From a checkpoint of a small transformer trained on Wikipedia.
Size: 11 layers, width 128, 2 heads of 64, vocabulary 16384, 3.63M parameters.
Architecture: rotary positions, tied embeddings, capped logits.
Training: a variant of Muon for these matrices, 173M tokens, 5268 steps.
Each number is 500 + 25 x the weight over its row's rms, rounded and kept within 0 to 999. Layers, rows and columns count from 0. Numbers have three digits each. The size before them is the row's rms in percent of the matrix's.

# layer 2 MLP down (transposed), 192x128, rms 0.0613, rows 123-159, columns 0-127
088:506502481527487476486471520518530507484515497507507466480496445493504465512491513512550485477501518494489490505500470438511506518507508515485472495540467462495496480466474531488527492497523475544462559510478482489513479498475546481513522494501525491505529497533529492487498525452507467499474496519495495532499484466517534520476475419518499549547494490508509514487542526526504458432516
096:480484527541537521519493524510497501475487511522520477487461527506482524507472503534499484514473493485526453491461516489518531541488497543521486510467524523499437542486568558495492510461520515507479493514506465535501456547532511534508470458510455559501495494520480484520520550502475539508495486497462491481550508501495490481525457496509487497498490502523512517467478507501495515512510
099:494518483476481532551474465498535519544529495517484508469489453558490459511477518504532511528539498452490534463497524506537506479513499503511526497514503540464489519501520489517514480524485526514488491479501523513502508515498500501454487546516473487516504513530459538470509510513536493478464519508495548520464519451502487523477531504534527532493443487539507519462502540468520517506461
101:501550479459504499492529490501522502524481474468511539535548490526487518476466536481523474500528542499480495520478506526483489521503529540511486468494516499541502530514494492497532542510556490501510494470501444480489487495508494511495531517488494496480482513454514512527497420491516538520495502441456542521512480519495488443490502514523507533504465495490470481507469514521469549479477
100:506523492452464479482484484508508497489489481474521502499497488541528502494543520522437501497513521514505512485468513515544497516495517464509534497502531473440514525548494557472478496455499501559530506484508518479520454458460509558525529492507520489515516518525479467507473544497537514517527484513519510491529485479524512488558474493520501510479539521543479502505520467487517512523512
101:445524520531493494453479492512488500520486484542507480518478467509493498471475503507495487516479514481505529503505540510495502472522502454504508546472554525484485494496528519488454505547475512503481528496500463456479516479483476495490473518539485501509445478532464499520548489479507513514469544513531517472505469510479476464413525492503492551519514487448510467511472506512517509493489
099:475504491465469489453510494470468569502490515511502509507454506498504505491509517493525504515544510539528454520466502524533489484492510479496463490527477454500484474487525520519477477461535486486490465510482514506447498479524507509464503492502465488515529445469532517495579478526499485530490472508511540531500463481479543514497507470491516495484473471488474441514479519491534502523509
104:490497488521514509484517500492522478508492448481520487474444517486481483502494500471471478531461465493551522533502482519489474487498516531486513537582505537507523479493522514526487523521504503504537502498529473527513518553483500503478528494487491482480501487482546493506527471507507487448493528478525534545496517517472493468510469503539480441460518528517490480474570503522496534510477
097:463480532528438499471526496520536497470524519492496534485499478489489503498508534476477510478508509533578500529531486499581501519504553503469483517501476488516498534489500469492481497438485493510537486505503473514498486493495517489504505469505537506458514498478473508500507494502492522514496491474522494485479542453462476489543430492472506501464510455497480530499536471488517502517467
102:502501547477484560501453462501494500473515471454538502496456530477499476513488484535480488449479500481439532497500524482509499519510493506480488501494508469500489526479536457460539477491492552503491514511445537485481499471508502482504508537506489464464508526498484450463513535514490539553514495482482490496516524557511492468543509514512509497528517516513521493513466491477465489480493
091:526522466495499521491551490510511520511446522493508468475519460501525482494502511514440473537497509476478503520485459487470542492493485528464485560475474487469505484549478512475554488511493489498489488510489453491510490475510538507530481494467477524523495497501529497543497509512492458505499531473493500492534488497510450475499549502496470517538502487441515483491467492487505449561502
095:468505524517508452482496502490504486541507567494525476513526515504474540480533492466500548495533483469530500498485468475491504510479518499476535530478496454478490457508517513493503498456513498518502527488505513482516489490477506520473480506478510490495497484541430471476546590523501532495504513507496520541498488477531458486507495534503478541467493524531493486535486498533545503504524
102:540506502495509485523531541532505516536481517523487520514453524481487523484527530500544539508512529507478488501447469489529532520448546451482485488538521525547467491524486500509550485508488500489493470483494478464484477477521529521522500479511455496492503481476491450515452509488521511479488527519494531489483510516511508523487486511462520561516485507505512499487506534452478497486435
101:486516546540469466506510459509522496517517500489507522508489527500504469498524501478553500524518503505497523467436510511521515499510527537537527509525510486503488511458513479501490476504469495479526510530486510517477493485490464511473508531504491462544542530543475471528543480469536535512476479461485477443484492462537505522491449491474516517500464564503529501508474452520503481484507
093:470509462493501495497489512538487486463494500495509538479486556537526530467469499538486515481504483482517501481493488507509498511497480522515461506456517470536481521494591462499507511552489500476503525489470537536492493481540461547543524482462491490477536481476454512505530494525463496517469531508484496533512520497512499482474487479489520495484475498465570509508483532482502478494513
101:517536472502516480522509489501460506544484486524488511490522518524520517493513501468514522462535521520518451518489559511498476505573483504489509517472518479577546518490519498505500475500516487532461533502530506519455499530497471478535492532499523484500538519541511484498454485500495523495470540506478503540484524474510530486486521510536437483520503527510472456521493515484490507505532
099:459481531503505525526504458474479481516511481497491472447504553496483473475464482493496457551495460486469510484517476523494520524477502471478508526492497523458501482516512429456536499473564471511505487490516505506499464509475446510499417468493488494491528489509516477479490488507538491511506551484495493499545475489469484483495497523481510472515484497488529534486509480517513516527515
105:479525548448512501486470519524487499503537494514506529483512526562501516492495571489494515558460502536475546482511474457535530484502492500439498467563520510504539490507477487481517497492504497508490498490516481456441494470512530502461488499489488491457447495505503494458487483497518529485473497477475499537516497442489495503457510496513516523481507520508513491491490508472523506506499
166:527495466492495536455500481531480458509500469530455513484518456500476538483489478463547515530521542474526483470523521485490505481506517505487502486504488499460494540487472502513502510525507525464468540520493511491524445516507505481472528505551497536527528527520499511502491493461445495519493530465511504471508510566438502511474486501465505520468495501505502494538486473494502515519442
111:543515497511494469496497524493444530470474489550482484467462478469543500494520472495505492489534459487459504527476510475473468450534458493503452498524499483529503481569496530520490453469499530528499510481513510506512507484506500496489534488474489538479468490506534492503483477477469550475506466497507532525453504507505500486513487467562482534464501471497502498495504459489488496516472
099:556534486505544494453478442483536531489481501527508528473491496498517502480462538469540527481504488513487503467484551517534475490501524460483507492492476503500494479491532460517493539457481473540496478503487479471529490516506522468482483493471459532464519473436518494505528554511519535536515495505507500507448526499515490523504476477530478481486447506496483525515518519478509501498515
102:470516468523487491510490529535512489500469464498516489483533485460484458508497462517511551530522538502510411491513485451515484502528522539527502523519508496487539548495503477488480528507497486535480496514525508478473454493517503498497463482513524530514528495535494515499507492464503492512500482564511495523477561493519522512476481545530444494491488495482509517453518465520495502514465
093:462526490531515539475498491489489511474529490487504502490436515531518436487503514499435488499501483501503511491495527569531523500495522453483483518522506509524482494516518475504494464551497492460475506485466493480469488531522507469491514472513513453500511496438484471512497480554542515542458479524488502548507493484494544483481495473480498484533483529464503508479491512480484528473494
096:493508542476515489482491505509451507473530502510495478490497489483497443514502487541496557550497485525506529545515469550487474543509530521465483510487528510554497522504474501465481463506472493508496471524490500509470508470494528484515506498500472478546514505513480505511470495471511493498545437527504461485505469535470505514483490463506493509532491488472542509513508488495485408487500
094:544496502470461506512542543481520508532515480500519449522497485500490495505498464484478485511491529490498474509491495483445518499514491527487531460464537479470508459489546510493485520501486533509467526463508495497470489473532521503520482486542513483485516506473540527524512558498513472504481520509487465487532448516488519520469497529501536491529517475544463496454491521537528564531490
089:515529467476516501513500488480492521479497458474540525506506515519520552488501490445487456547490479517549485515472479483495498499511459481444496532508492447501460516520498512493514477470515515521479511474486533500472501575489504505524474499544546454502471477508461515502528477505459485522476501491470473490479463486502500522517463459484508473497535520502501470466494487524545496521482
097:476510491477523483472509484489471519485434527522505465504506520580516484509512493443540488503490505493484529503516464510509502523520481460512467452482492497501508534488510553492518489523486496533526477518478460461471454528521490467496488506487479486474520482465509486501513513493528526535486507535516457467523509475485515513523474493429500474509506496484467472512546491532510512510453
097:521520520490510537568527477506474555484464486519511532499441494472521499434467490486473502440537505526507506489482490521542497505512499496501498489489489498482500508522469473518500491505510517466512493499505520472477520532514537478468488528508470546528541453503470470496487485485494470510468448525476502489529520512485477475527491449449495521540510521519485499513507539486462498485510
095:515525483538474511509482494473485519517508530517542501515539514457477461503485539434523495522487488497539518503484514484476513512528534486490493499521548476515476430493493494497515527484513500493474447510470502482501474500527464499503550507467526486484519470455521511455511482490505498526556485494487519536484528460481506547480484463456519522496500529453527498485492521487478540508483
099:498495495491521533531476544443551530501520506476474516534494509470515492493504500486500504520487541487494478491507484572491485474515528460483508447539553509491502513523526522496487540530511492493519534480462484510464434496491527485468538522466521514494480484471540484540523504482475495499500473492456532497489532481496500507484490500502482507540462505530510480547487455479466496478494
100:558487487493492522450482522473512506495541459478530493518530497499493521470500509536470500465478487498489495477466503518500475451460545500520560519564511526526539488484499501497508542480530516488508510521523486457482523498499452494486516500508468482440509495524521496457498505463482492516494489532532470466482459492523440495475526481506499511470477491523469476472486539504518497511494
097:502507491514547501483457515508429554497476525469472532490480476483520514548455497484512466491430501498477484494442497518475498541542493480508523487500477456559514500506504513500463495487465495527490509525501509508426522504497506492506501455531503493514503491502493510508480513439454469501494507502510499525497462463513513505507467475503518488491474468505521486486464473525501500497467
098:514518486530495484497508519450444537536527515468502512496480501502529480529498517566505489506521473499526525441451431476459520517482487494497487503505511476531471483483455523526509509514483526498469495537485523507470527526540515506562506528521523496504479482507493537513491534504502469481529544489513480517498543464514489498504500498507484498490494496455551509459464492480488525505473
090:509484509459493514536521513477473493529521474544492541526457493481484464534486538500516521476486485497541521536477464511493496510491548473489495536526497503491512479460444516520495485469518507511490535492484508482485477528547501491503503560541502488490501543515488517515537498477542468518515542524510557489522513527541477498533528506532478525470519476489479502504497501435494484485466
091:487524508490527533446487498497515520501520536534524551502489485488512475498485489487477455506506515509501504506470478513514513464474483486479453525484516473507514472468514509524478451495509531453499526478539453494511510510551476496560477485514486507529500513496481503508503509472569496494514480483474481526543514531467519532538480551476549540526466498519506493490491548540482482509508
104:515511497540449489522510480475479492481501462467519464462483515472504507526512443534557496441526514491497497490503485501527457488508511571520537522551497523490520486538495480459459510518507483553514491495494476457562508528461514487498499489510545486502505518510492512514510527469503498520524522500522501490513503471520522499500468495510492524504518517452458473506531484470500484538493
101:512498524501530533507472507519475514464499504507464508525531534480490490487533547495455485490545505497507504468513505476509484473515484507555496553521486480476509489500497511468543445489480510500537491533512510487515482499487517490486543480474472476468520534477510523585484528495550513491431449479498459508491535503505483527494491527504520483496555497536500501505490490514537515507496
# layer 2 MLP gate, 192x128, rms 0.075, rows 124-159, columns 0-127
107:471540464459547472495493514488441510462477480479493452510503515478497465481499514519520501479472491506506474496453509488499495508500473503496498476508514495457489504514499545501514525503523531498489465554484484512508522476501482457518475443461473478498513519462453506520507520529470513478527480484495521467506528540482502487522535528460524532492524499490523514510519562565483455503494
110:517531487529498516490450483535470502509500510479533508485537510501481516479556500514467507489495483498485482492519507454492461531497507500505500484500534481543512458517511507478501534521483450491490521503469482474474478518501475491471494501479475517535542526497512484486505499527487501472575482485490510442499504538497498483501545517491533459513529519481453462507472484550526504571544
100:514506484490471504487500502520502513546477458499531522533516486524474515475501487502499462473484520526504494500500479537477471517494548545502496471472507496529494511510533506510514556529500503513499506491496473504475485464508496500475514538478518493503505547459529539572501459485523549488506481416477515512523468480488485458452486518494527508546485502490471490488462538510486540482468
095:481532505538502532549552508527487531466531483500506537531485477454500494487497518477524510496470475477470482510527471468477510515481478470499488472530497493503505463487519451551533527545498524492473490543518460494493571537507479476444494515472454522526495495482494519490532435513462472509492514474489523481488518505473513490514498492517515484471473484479517503485501510502503488461477
103:443501501522497491463511455496490494507483483534514497501466481498493510477487505507450512504476498461517519500510513492489505504520508456496512540472553538485502477467521512480464521528487513522470531510510461466485525523526483489502491518530510512510432488527464503516549496476505519499483567511523530483499457510475467458423498526472492545506527480469502479519468467492502514480486
099:494475482521547499502461488513548462489535524493488509519511519474526506494529462507486474485430480469488524430531500491483503531492513519478514490456512516477512541477470488514523526515505525483515509490497523519521501490524495481503515489509542495508494530514481502505413507499506467501529531477518477462498533504536450497510514511479494500537505550504517577488509505505456500487481
096:550499500472484492457481487501492486463496501528486525547448531476513504527522507463463473535536526557489481521500528516539472524512490514505500481458511508490537465517510470503462478475498496490493504538462489473483510484442510542526489494480486492511541516483489494531506529492493508508521496530513543461477498480492494504474481465497516499515440509516517488523499513444570494465506
113:549524523515568531536477518469454486506489493509509488495482507479496515467504476529556450509499512457473502456494503525444495490470482502534505493463492502509512492467472532489525489508547503489514492489508496469496542488497518483486499483493469495472481477511498516492509537494447502476498495508460508483499496540556527512479525504513513490571468510518496492505476559557476495510517
107:506524546474483535511460474495520503489524503493541500521470527443500504524508485497503485466510493492444520465501499489499529504505482495499497454480514475498486513482532517475533491482474545538521511523463522478454516451514527447502492550488463463496482516543473452501504500526467492508532507480475505509543518568510496496535502523500456482513514517493538499521507486495449515512482
096:464479480552456517509488503497550502477509514493443531492503448443473493520515499500506504497518526503503508495522484502458489478496514534503542539495490533563508520502521518447494504513504514470506453461479543497446502487512523466474540519499441522529499503463517509512495490475501491518527461549482483482519505484488527496487459511460498493501458481535493493482484514536500508492519
092:496522482488464496506478500516469457496497566490540547540510503507551545494485510516483461493499509471521503531451459461503525500489498545442527478487511533478521491502508474452495504531498485490506503496492513485495514471503533557485480451515511505499498440472531480557509529526501494509514504494501502499481514497528514503522485498502503475503547546499501463495494555453513500488485
099:551534490508527509521471495547467480516488495479491528495427537509515516509519535504519487501470475493499518487493508476491508515477552484471487484498501493533458498480514489542563499484495525497514501493489476473489527451520499518465501502476471528498461519484487497503477525469527495471498553524494479478520513531512501498472495477463528502475496469535496508499523539443481448517432
088:478493520493480469532519495482481474491519488493511500488482508428459486505497470481559501521490483501487562457472477507501500487463508544487517461487497493505505517458501453478489476495508496538505490529480534562475494496530501512499507467544500522433499488501457513489518509508499508485537490488517532457498489496486499431478511494477459471456485520493513513476494543514492483454498
100:504490540540532503523521494472486485537494505556489479537551482479501506507519478454530518484530525524493509549485489458507497467522519519488555460472472516479476492511447513522493505442519492519481525508535479505498498529483546497487461534537470524492494495511551500501473491484487536503524493469475510457519448493485467529514504530464458493489466493488493480489513477502499512472503
089:499473498514505523530517482486537498474522501477513511513503525468534512470500508531507481529447487459450501485507466484460480492479488497522507481471487514443446474481504472508501499464497548488543480481447487567494509499493500532460494447507482476516464487498504507516529502510467503497524542467537510500506512501515489504499540459482506527469516496466568539527495489475489503473517
109:536523504515526485499535543518509527477483549528476517521495467489557524532517541539498504473515531483489526501492506478515497500491489500495469510502538511555501522491487526527460481527429551493485476509482538512541519507535512489493565512497478492484462524478482514485495502502429528490501490502489492490474525503549489514481489475486489519486507504516485508566491537479477479523491
092:480468519488498530457491478521514448531495478501472504481525513529512507484504515552491525480460528546484510503545472472450518475476506486489494524494483513458475530493501491502514491501536486494504504490475502526525532444522492519519538511516499483535533542483475482517519494493517494520473577493508556541484496509518513448479465509549515526522485514521478512488524475502450521500474
071:484509485477481503505464523538496480522509512470487521445458549469483471514495467492521471561487492506532491507521542476475533470496542524491467491482509508506494508462522476482510510489495490496507504477490483482476467528501456473500496530499493519535506487519492483515497414573513524508509507509489443498489501467483520490528491496525519501494494500535463518537508533427513516490501
094:491483527496497481484492491529516544505481515497503517488475505473472531500502492499490511509555470528515465504496503467511517476489483454511472544495510538555490471503513493490540517512440478435483477524475494492472525467542499500533523514496537540498489497484525538504511487536467574506515493485514479487551512524452544481521525454498539521517518481501502473517512536489522488496520
104:532537492483562523463517495473538517504508536488467513482486500504515491467483521525510506534538487498507490525517526528506477501483518497484556499529485507490514512510503508526505546528447526544513514510501490484482504519526531491499466514460474528494538508462565477503510488498490475484496465509525534540517520500501474520515521459473463452502446481530530511515482525524484543446507
113:545510519503522497521501467460500481473494545489512498513476510519489512474515498482538431516465462486507587495486488522465466487490498498491487498455498477511470459476494496511502495515486512462547522503484512557495531499485515492510520512466471473529463490491502494516496513525475494480510496442493483471530440480467469512518520433483511493490499502529493500532476531475526503489536
107:493515481492517556486482506473487530505528494481499497476472505537495431499525480513454450492494519489465473502481525509487526499458532486505510509510507479527481513523526473515464470499492521517456498458486495467507487495531508469488460471508530507506493494461498476488479504574524498533457467521539506528524519466523522466502505503498472464530487557453513488477515517505530494478457
108:491503497511502495493509536465541502523520463507490531524490502528510496467505465492474494489525481450544487520535481498554548465517482535508478507489468491462529495524516539490521533473509510513493519448505515480512484516490502506536469528505530531558503488521504479545504495494490444535510506497523502551479516466538492498502512511491501469455523528571476501480517505531483551516499
089:504531527457496513486530499464467486548530480545516483501487495473516494497500465479500499505494525461500484513524470513470480524496504535514525479491484467487508458499528522480498492520535576494518478488513540551471495413486563488525497498523485504480521501477522515500454524515516467486518470493514487489500473508484502537498499490511520492534542499503494490475515516548525551516535
093:488519483505504507524513480435455499499470474528482500475523507535561511538514513506552474504493522464493475480457484437508517511510486485503508499501505529483488468536502459441513502493507543515489531488513488511533470481514500480465459476505489537516504500511502504499488498521483487454490547489495497511479502431501486522548497475486506485488487496482494494467477454482515532519431
108:514517486488507502471531498446461458485465535511483496497512494564547493530499523458564525474507483476488491531508455501542491468486452498510516454504477460517528515499490489518492478505499497524536501500506480500473445532523504497487476487501510513505497537495520478486484500479519544551544483506500509471518503463455490518518474496463493491532485498478520495470524482562524517526480
091:486491481501493499469483542481501454542533513516487523513531493495482496501507488494497512537478514469515519518493483496453532556475491454510498533506516493525526458539497499473505488502502478499491544533505493540524455512531480493540483482558518469490482557502534530559499521554497503468543527504490478461469510479556508529525485507496519484476503526523486497502507494522544516534491
078:499486495499505474466523521473524473495494470464524485538484487482512553518505479518513551467515500465527497498516480515476521486479470495520466482479503500478483455489515498515479546510529512508536511543531481537546512455512482462518477468480522534500501549515473496454475518528470494502502577502534530476525524504506512508469536505476468451489513490488564507519501500495474502513482
098:498494503540489489506544451516428461521469520535493526520447514478468521499485497520489515496515484514523456539510497476503501523523481542486523481505461459524453519535509501502482525544503507514422509490522514503553538474515474525502475484525487515489495530506513495516508492476535460536511496519517509483484489486474475523478518486502521485545484513488557464460509485512504492485497
104:463498517478520503505521535552486485486512527505474470482521507481505482499502524449534494566512479491550498522551473498508521516520463511477443488473504544488480498487516486498471464483455465536475479492487521537488491518507527508522463513464537506518517493421515483552529485535538480515498512489496510516507520505475543504513483516483528508503509475498475530475521493519463520474511
106:507505515466463489480522488500538452513489487487469503487487462452484519470553476539497499492541500525480503513504515503456524514501447501497505490518519514519508530459499484485517521532563461525541498496477543486505486459490470531517537511503464489483485547535488530534505451502457521509479463518507505496506555489527487497545501519526463501531490510517527528464487478488489486512521
097:516481504454478542508513474545549483485482505499490517539504530467508504455530486472515529476500500498497491530554520515506473440506533528505508478531534559477519519504501495492508514494476491538535489526489520487507463451477473488477487486482501497508511524499496429519473461523482500536544519529497486460460490523480479517514485511523500502500516479566521471519505510521500453494499
102:479501457485498472524515526476445476503510469567479517498489523444496481507501551500525526494503479524532506520453501509488486508526496498504499518514509524510505506508462483495488461473509487541520521464519495511479462535563506499519501525537474466481508532509470514501548495499527514534507551542502551461498556487537497496472515508516476513504490504514491489522514497446496466488461
092:509450489529494478529515463501488469513485503438515435515483517489475544478510506505476532478515469508526513501571506493496509492503524513524484503491496509484502505510463447497516539513492486524484508497539506508503477492480478495430507486491482498507507512530475465510486463505514494512496522489512531513469489510505488428483536446529446439469503467474505532511466466507499503482491
088:490513497471557514484509554504518500489500519516476535540519508501475472409535527471484538503489510504487493505522506492488476491518543486475489472463489519480492524478513506516524519466488549461525478500506522529460485488547489497516474491489489515533520503485523457523503510488501432479501533508490512511510482525490470503502532501486548504521452480560557491497487499512536502502523
095:502513474524460513502528499506511488511519500449532504528529476534540513533505461474510513489496511496504524521533478524495532492507511508543490487523507492516545533500475465538498500489539497508482502502516511530484515556536508511481399505513535566505508470508525483487505485513488504500534565461534534488467518461498482513471533479477503508489493505471556492502507492484484520484495
# layer 2 MLP up, 192x128, rms 0.0797, rows 124-159, columns 0-127
106:500509484452486474460504505509478499538540477487488498519540464479506516492517484492472520460506496497501502536530493509498521448501526466434503515539494490519553462491429476462516495544456471524517505489520538476521524435474496464514523499492521454500514519484495509482501466517542481508526506491515535511466500503511496525515502504523539501511537486488482492488525463540477495518487
095:489472579485545455432515509531486491502488475510482499509489467465464531515512474518511488500468488535525512542501483495491499501500482477508474511485494500515501468496482534517516519528519455459481476518538468447537482482492513504486510485475510481489473463485467519556476520492477509482500491500519472486515484529507483489532495478492488455500524510544501492505508494482448445442514
092:532495498429515453487517488527538520457456530519484513464496485521512496489494502501505514465536498509478491498442504475511544510530515479485512524491486507517535481516444476483512496462500495488487494488525565455486549527515498445504447511505487538541526489497515464441509509517464470517484461502506469478511512508499520511526502510507504492502510498505506487484493526521540470457507
100:481480521575547513525525500503504495510515530487498512528488535482505509497470510493525495494485456491489485499545481522478469468511513546488482489486447523568481492469497449537535484544476521444525492509492479526488525509515504446468469479501496516497476466474533511478516452501485475508493490485484512491455497534488485486464515491496533469520458471468518527508517526496481479503513
085:474464510470489541491495474493498517485500508486486519497450521446523520510504528523467501486526482502476471492522535487514493493471520457539517503507486508511506492473476503468468476466473492455499469499450513496550494525519461498506537471492496461485548516480513451437469504476505488474494448476491499517539508492507498497579514544490516508488470496529464505529521517471481479491483
091:524485473523511527580535525515494494520511468552476501504527474506507479489485505497504509489519517446501524477506483497488500505499533497552552514498487499519521511516493500463540485528488537563475517489472471517517473570502502502529518504539514511472492557500494472518467545484507505489508491492514468517513532481508489507497481526497446512511509522495528514525538466525451530533487
113:475493510477499485492514475485495452466497496515503501531433473473507484541517458486470460519474475516497510558517491493495470499517528502488484527476495495468542491502491491529474455490508462521484518527469486501483534495476458477497479487491440501505492555490523484544529466487491493497514501512496552516485500490475460515471459479524492442471478542523497498515548495473521487463480
103:538524461537487477530532480475513498475526454522496467500468496488486538490502454516500496547499540479460476533477456541498528521497490513483522532491446520545478473499499528485519476553498512521511514512537535479494492455506532481533537506501493528507478481485466508503494514533525497511492456532500526503504500554507491499504507495544532471506480517501513518510522507574504512465507
083:473492465524478517506512510547485488504468495517462514513509489573493500482502507488491540540512475486502500525493519524482496473484529481520503541494522495474493491520498488540476486511555485441488542448541505499508499501479458536533510486490495484506495442464501546483488494484554511472463478524518515463478464475484506446480484492494526509515459491499471511492475493477561493485482
101:476548505551470523518474418478554538485472502466500497481505500472493513491537502495509482514498522497501498484507491523498477461538497521526536540500527480486524519469476536512490458570509484512498455512469521462501512546492506497505507508482481514531505539517509503519511487472497497461498495471468495500533491489453459470481489510480498427491473515509475540479498508504510472506499
102:531490534496486517539507478516506518498513452501542531490503499482532478538460511519483448509471495531485497481524516504491515458506476458506479443500512543504508532478481496552460515522510472511490506535486489501492481499495518530494484479517482508518471514437545496514461431494503491537491492470478521481524488524499528512494477470505507449469503506473524524468509504451476481507445
110:508471503496484504485552537506524544449543523516472490499539517489554502479485502508526528533514515538447473479492495526501516498467446477457538531520525505467500507485480523518503500486522515499515454491487532487518480535490521490523501465499514467498498496531485462506501511486476488514483493522489563520473502504513533521516502513547512540544454502464523489504477471495488547468465
106:493487435452519547503489568487497508476502474500503472479535508473456503490477507501468505469502482496498470526561497490502522471483445464479468517477472519482493497518499516505509502476501487531486530478510497493502511504507531499528471485528494548452452469479499500471489493516463468490492518527517499543493518557462488484496557511525473503493526447498496523506521526471518529485498
087:500502510527505509508517485477513488525507505506480456499503498477495474512518521444477520525493520471463463529565483478487505513510508503486509522534489487469503471525429526466516509468543499511496486505499468495523527507520532489471478463558528529523476491548524512520471500454547495499529507547533551489490516499499485533523539522510493481497553511543479531506458529508509513492492
110:497487520488494486487515525479505465453494517472493494520492474472484486518486500506514507567445479496472551487501439478509520520413492505503499493498494493447473479540462510495518508516523537487543495500487503497525519452514542520479506471498472484495450488468461519512543525512489485520499485540528508464509500513501518495516491490497548521485499503497514547454483494547507493494464
097:550492474510525484526501508505515452455495491512500450540475499513516507536485538577507506510445527497495473507517477510528470535478495482517525511486497475494519515499486517509484524533485486491542481536484524502551523469529482518528531436487497516456473503498506498489473537498491487446516480509512520497501521536554489478494506497462504472480494563522534534481512511497490512486497
133:496528492439525482509507516523494518481516513530506512502512513537523472460506557502507532550488482504500514461500462485532499504504486513450501467525556480520531448502498503467477499478491508506476461500523477461458506506520504511458481472486511500472429516517497534459465481479469524456500463495493487477511513461503521505504519493485505502467526544533516506521476514494560495511516
183:524507489510470531460493480525489476486520475524498508517525455518503525491515476469553529507513513491501469493521526482496506521508526500491507491500495510473499516487460518536507484554494512471474499517499521506502441518525490495458525511555487537493533531516498516491494497446439520534513539461511492465533490561434486513498474485455496511472501481522513489549476480493503521495452
121:497504525562533536505476469479504538503489529538507506487484519478526480533528526492498458509531495492479485522476499490507489506534449537507523500499479498527526487571507523508525506501476540514505503465471515487490498484537519487524504526477485526487503466567479487510492494509475544510523503502468516546444474499525508514542495526494447498456496501459498493558511480505513546504485
098:539485498494512525500513496478438493483501496496504509548526505454520514493508440524479508496480476508465528542445479462516501500469512474491465525504507508512508482494496458462516477497484485490545466524454500506499517444497498484529534535454492498480464463463510522466487487459506508500519480496492481508554483544482503526502520486470558523499531514556501515507464497490518488496511
084:520482515535494524503479508491475498467531511491539473473457517485461529523514489504506462460473496516546531471489481504482481524456528530464498471445477490487514495447487497541488498503499547440493518502494514535535470489470503478521482515507468520497520468493449507538506498539456488503542547474534509496500473528501489525501529519487500483492506502509543483555497523498510490481540
084:462495515487479490478514484540510485466461520498483499508513494483505547511492536465513542530478458515497550494477507552526492514562435487483474510511486499477519487490526533523493515489506489453542483545544511499512501496509506513488576521464493492519520505481497523456537486449497520488508508491496502469491493509473515525507506526482549539494507462535484489501506480474465512502542
096:478506512479508480523493505476558496474450470431500502492493510544439507497503447504512501471461482479508490432481458476510490496538525460531464497485501505504502486504463484517511521520489539498500529499524476502479500529517480507501498518493515520496493506475503487487544546539513489484455520525476495463462448488524482530511486500516506518464491544522492523472442511492500534491507
099:466490500480553490487468454535506498481495483482488538499507506502495500494473557515513510477485498508509508488540525527535487509459489466552482526516493552510496500508469513503494463510521459478514471505484484534523524526478474492480543503456500505497494514514480470464460440522491498472536496498497537525465540471490472481525531476516476500470494516466540505544523513481474448457508
094:497489528550490508488506482537537473517490546510428500498537480461502475468520501510521546437532501481499510511537515521474526517536560484527522465495494513518520481491515524505489482518505475471518504522485460479508521445512519508478507520484481532473523508487559482502478506463555525488521497495517546497531515535475498491504530515496485546517467463482496505522506513492477485479508
087:486513534506504516508521512532491528523541480492493520484495531480517541503477469483505493517483473513525503494449530539494480540520531516514490495483549551462494499503502520496488536537487513454498471485479484484487586473473498506505537526453468498494520451531523487517506496520472497499475461488477490546510523510499530486535530505477495492480532509532466533543465537467490481485482
096:483462472535485480452500473483526466535482519511498498478545507498471497553515514512484500526490507493488509527533504495455480500451491504535485534487495498522484518467525494517482517487502513507497497491508476551496479487511465499508545457469520458446470551498517502505541504503499532499497578452523487506509480482518518502469476553502521493492497491466560501485475462514510535522491
096:471497507488539502490501491513495504499488472492432512501487475539521529474524457525471514487520488512460454505493506524526498508478514523502507489499436544486535565487519502491499463522500520506481537499529488498512529501481531498500451521533456505530470533539490470522497551518525502482456520509526475490515462553466479462502512532497460483512486501517495487506506462540507470467497
099:480496483514468460496512478525449486480502477497518500485517458508487480557506526477525508497510441519509525512476504439489507529462476521503501529477469478504493485477493469529512465483500486494499465543536526476506554529514476501533481486515489494491488495520461555453505504507511508498509544499524493488543470501487528497524531480489507445456521505479475519460534537505559490505510
093:530521515481518482516472543478511520505490489532453497541518493502496491507509477491535484492455481496466537510518503518494545513508489491480480472500519497509513481515488522505431507531493492517494518466497486490504487469496523481510463497494485495483570531444458549558481532496508525488510481495517533481437477506534527548500524459514466495488463527488502449505504519482549502482506
095:499544527497457477505570496504540497526519482542546486497491492510496527494519483494509514523501475510508485488503495488507535497515504516490451497485508493453497481548505466518503478570495517497536550471506482486560475481516532492519494549451470486504482503482493470507469491544525506520524503539518531503502492525467522513514534507515471492505494491460494522486557521497458535470526
101:478519514489479511516501536496490523469527480462515523480500502504502476502530513521526480501537468490545510515512488504501482493464561494524519467512510587499486485491460500486475511569475525508466494537489502556487490429510510475532495475451518488494502494492491511504477480512491496521563535499502469498509539515524455508549504520504498471479519511526498472471493536514485498526479
086:502480532531459504449464489517519459522479504466504506536498475520535512486490480452496491507520501536480517497540529502517524522472490499516474504470478490499467520484545511476501488530488560527515489489536476481534554499505487486496478519525525497466507498461512496531469527477516478479448452519473478536542466516520502433522485497442497510493494520525512471504493469475508523502504
094:499532483494475490570505516490492545479473486465495488476489488508495495514489497502540528478479499482486485475516534458532491520497504506535544482499508534489504499530482517476487531521488479543520478504446549519481535520487544509492547489506497494500487495499511494510507481545426521498491509552536503519473449473514484500472486460473458499517505536497503489538444469468522518528495
097:466552443507481487499490490486490498517536472493477524495504491474459514482540467470472544479526500493489476518533470504504496463507521563528543482500480494464493519506492493543478515545498536493499534505483520511517443536474534542532475490538530510495533525500527500522478532472517481488518526458519523526540491488486495493486497504493543507531477489505541476523503483543508478529526
100:498504471515463488535500484475540488516481492503529516487480442470463509520470471502501538476476492517494489546485491533497517537525501505436504473510503518529495531502479456535482521493521533530450517481494491507471511518518501498499467513534503513532468475536522480415513481488451492502559538522513504502509513517499504466492510463535490533464489508488519524507505489471459495467503